config.yaml
n_layer: 10
d_model: 128
n_head: 4
n_kv_head: 1
head_dim: 32
d_mlp: 512
vocab_size: 540
activation: "gelu"
norm: "layernorm"
norm_place: "pre"
norm_eps: 1e-05
positions: "rope"
rope_base: 4140.0
rope_fraction: 1.0
qk_norm: false
attn_scale: 0.177
bias: "none"
tie_embeddings: true
parallel_block: true
init: "uniform"
init_std_qkv: 0.0442
init_std_o: 0.0442
init_std_up: 0.0442
init_std_down: 0.0
optimizer: "ademamix"
lr: 0.000549
beta1: 0.9
weight_decay: 0.43
lr_head: 0.00561
warmup_steps: 277
schedule: "wsd"
decay_fraction: 0.894
decay_shape: "linear"
final_lr_fraction: 0.02
batch_tokens: 16384
seq_len: 1024
doc_mask: true
train_tokens: 107600000
steps: 6568
dataset: "wikipedia_en"
Each number is 128 + 32 x the weight over its row's rms, rounded and kept within 0 to 255. Layers, rows and columns count from 0. Numbers have three digits each. The size before them is the row's rms in percent of the matrix's.

# down: layer 2 MLP down (transposed), 512x128, rms 0.0444, rows 491-511, columns 64-127
# up: layer 2 MLP up, 512x128, rms 0.0702, rows 492-511, columns 64-127
down491 102:124145116118185123110177140129121167131077150202181103108156113157116149076130102112085115111087191133156153146141102125056195144133123147089128117109161175196136130139071121115175127094119148
up492 102:115113163101160149156162153150185146114178083092173132133109134133106103147136102168096201060147134096100105138155182119113148085138115165138145130080138142088147168148078105108144125095150140
down492 099:126106047125103055121163171173069097099173124105097154150096139095183103124161136121080099134064092149088102119169124168086209146083105116108098102167108116134120092149186146167150141141118168
up493 096:097155145150141112099138156154138094139114116117125091154127080088105182111123134143093134156183111089138132133170151106157126102098102151162144178122157136097117133161148127134118072089146096
down493 081:177159082151073157135116165066104095110109117126153117151114130140129181155082104152103155088137134120099074102126163150159107184081159137103147125148159129135118126103088178101118141080077140
up494 106:103141125156140134112145118186049061166193093150117116163123129130139176064097134142126163131126097049106097105109130104061144066132150107119111071130076158135130087078127158133109160116142139
down494 084:174160129121045122147134134180165130128140087102128147116136162158170133131119052142082050170088115079073185065137108146165161165094151169129118120098140088157113098140086086069095142117155085
up495 100:096177111096146153112180174125089129168108153145088157056136116170099092072134142094145114103099130087058124097145128119140140099187134155120159079158072168121169106072149092148100133129032104
down495 116:162103142171103084100056114167104151088090126130118076172143099101167139201116152146104141184168135107115076177129167111168121120150092177094152062118123151106050157117128119175133121156166135
up496 099:177176159118158139145119143119096095130119122150147161070109157136091121123104066068136102028149140148133112130152169096070149112120127142124140082124063216135167121105143108107156124127047135
down496 108:136157096151059084163129124090074123107133127116110155113139170128156080127092190147103063173105095164136135192120128117180115114114119145189126151103167073110046100154128104103148165111165142
up497 069:103166094147179151124155142162148151206174097144124133155083144107126076086132161094138133150094112122120133133179130085096159117081106152126072081133124133084156110085089129202098166137172096
down497 104:105151102147196159134134118162127140199208133133149164128119145111124101132183171135107130108106092115167122132194134112101150090115125146143076110122132107099158114092154102187067178129148096
up498 093:114162111153112158088178114129168142154154151179153139180132130167111078087147183132134099165102057177123126183168119128139134110155069140132124097129117111090113204116121119168107109126137143
down498 098:163107179118082116149108150088119134118113125068129072080121120083124160127081101124143194104135157107148154096078098178128140115133183126121180121132137202158111095167148114133086125105119072
up499 109:076182086098135149123082111124122152127163107153193100145092175192075087162136127121160100103167124158133091085112139125097142085124106177110111074189093122143130106147118088167082160126096140
down499 114:131132109129050086187172160137124116085107079140117111114059154135117126164107137146100142070092091122123139091143156159190114143093101075141181109151141113156086137173142141120094079118195128
up500 095:118111120142128154178127151150125094171119110102137103172076086117128103091119091138178122153195101150149132085165160113035165128138137115127124112137138165135145147122130160118090117078101086
down500 094:088125106178149136141110108135121081153185109099136121115078107114114129115162130158131128123168078110143088109152156117118203079113151123137112097116145134121133156116142121196068165097144115
up501 102:165118089136086128157111121114133136123134156123151085083125155103061147100179145151085145108145116149116094122138159112098146148131077087154157085171142148116112163159144114111123131132110107
down501 098:082143149116151080098147148158117155127070139128136211172123098138080135204089165122126110160107123182183179074152084133152142085148222111133113144127108132118140114169129111130123099128173136
up502 102:101095066108171134141071157174073103173157125138127136118100120110128165152190161127122179116145154161091102108138109101089147122167114173108148132131106137003135106125140148164076117140181125
down502 092:186160206087166157165144083107141163120122114087080205138097130153110108146091156206156185141121134105200170125104110152135149117090120130102134172129102136131111149140141114125186098117110157
up503 097:160143075130118127167152152149128165139173137139090157147173080107103135118117044061101137131119118158108116116177192113155151103113075090052148117141169114082177100145109064176127130094152138
down503 094:198124158156087087139118151156147166135168173120123081088133171172152133140114200170127113154110150116157091093096115156212130107112095095131077121131047113106165105181150129125106098122096160
up504 086:176114111079107112160096117108116111137162089157139088116153040138125127109163119076180149117087145112143079136145184132176135152161093152123110085104077139097106078154180100170140083101112088
down504 093:092135137134076125101110169181094151132140107065117186157145190161117136094154112111120115132093123139115093133118111119097130135131116083200134082172161158126156091112045136102094137148133176
up505 104:142117162117132150098131105110074103160178133090091149120144083103145151101094144082092119151169106120086097128164124107140156072129061149155138111052119162106174135084090087171166114111140113
down505 094:118134108122134136112124124097167121169077119107112132098138150182176153057141175129141180153082123098127181064114108159111162122155143118108101132207118194141197149194109157157104136196107124
up506 110:106134103159158157095163098121118143164130149129179172080116128145143135098130133091105185109151112104118167126132147105096117181123122153147167076126093130096120144126123119113057114163126114
down506 113:124068113134106114111078085172110140149104106152143122123186108090184123133152120127118136136093177155131086126141089163137090138076172137135133156145087098133088110194151125100061097070156094
up507 086:099168088114109150175102177149122098149133067185071101142114125136113057126136120207155099096149145096150089135127080151049106080118093190105122142082107106112130093118153127156086166076112096
down507 089:205202147161089136092140070089145134141107157115181117080138205148104157136146117092109123136147134087173154140123142109162091197126113102115149100141111133125099160071137117094157188180178100
up508 102:122054184109169093112145084153135101114142139083106189189131142175127133082151142169175136104110117104120108118143140111152172052121117124163136109118178138146147163096145075106116133136147114
down508 101:114163079146146144103096135152122084115156096109153158119117114097131126196122110136124157139220123116179109147138115177109119161128184173147149173129130104161137096086139142117132116087124120
up509 088:081111103155199117134129112158114131166143139120152129153087185093147141127188105121119132072141115173146098124185144110121121102073071158106089123168105142061157122074158063181140172130154083
down509 104:089135108136193139175146112168084108169181121137128146113103155123104101101184114137091118099134097107172084120203141092097144136093126133140136098112138110108149148118134099161100215140184114
up510 107:109152068093139165154103164128150106157175117111096142110123125114147083105093144179097123178083153163102125099154139134103134104096161101184136129111186166093167121084136118184097089121145080
down510 107:178095182139151100178039150112115116100124097187040103104104108164112102165161149126129040162144112126142118159099108136058123118129118133150132171142088140126164119130104097092122132109176104
up511 095:147151109173092182126135099125145066163176080040147096147149108138145131108129118158125163139098176142121076121158126178127128055115116105162133106119194119156209118097135141115108116167091110
down511 096:146130171072103097134066185136145100059106153201095108095134163222143161212163174132163110111066172126128131121155130153124134129161138137084167106176062114123149088157088089112099134102103111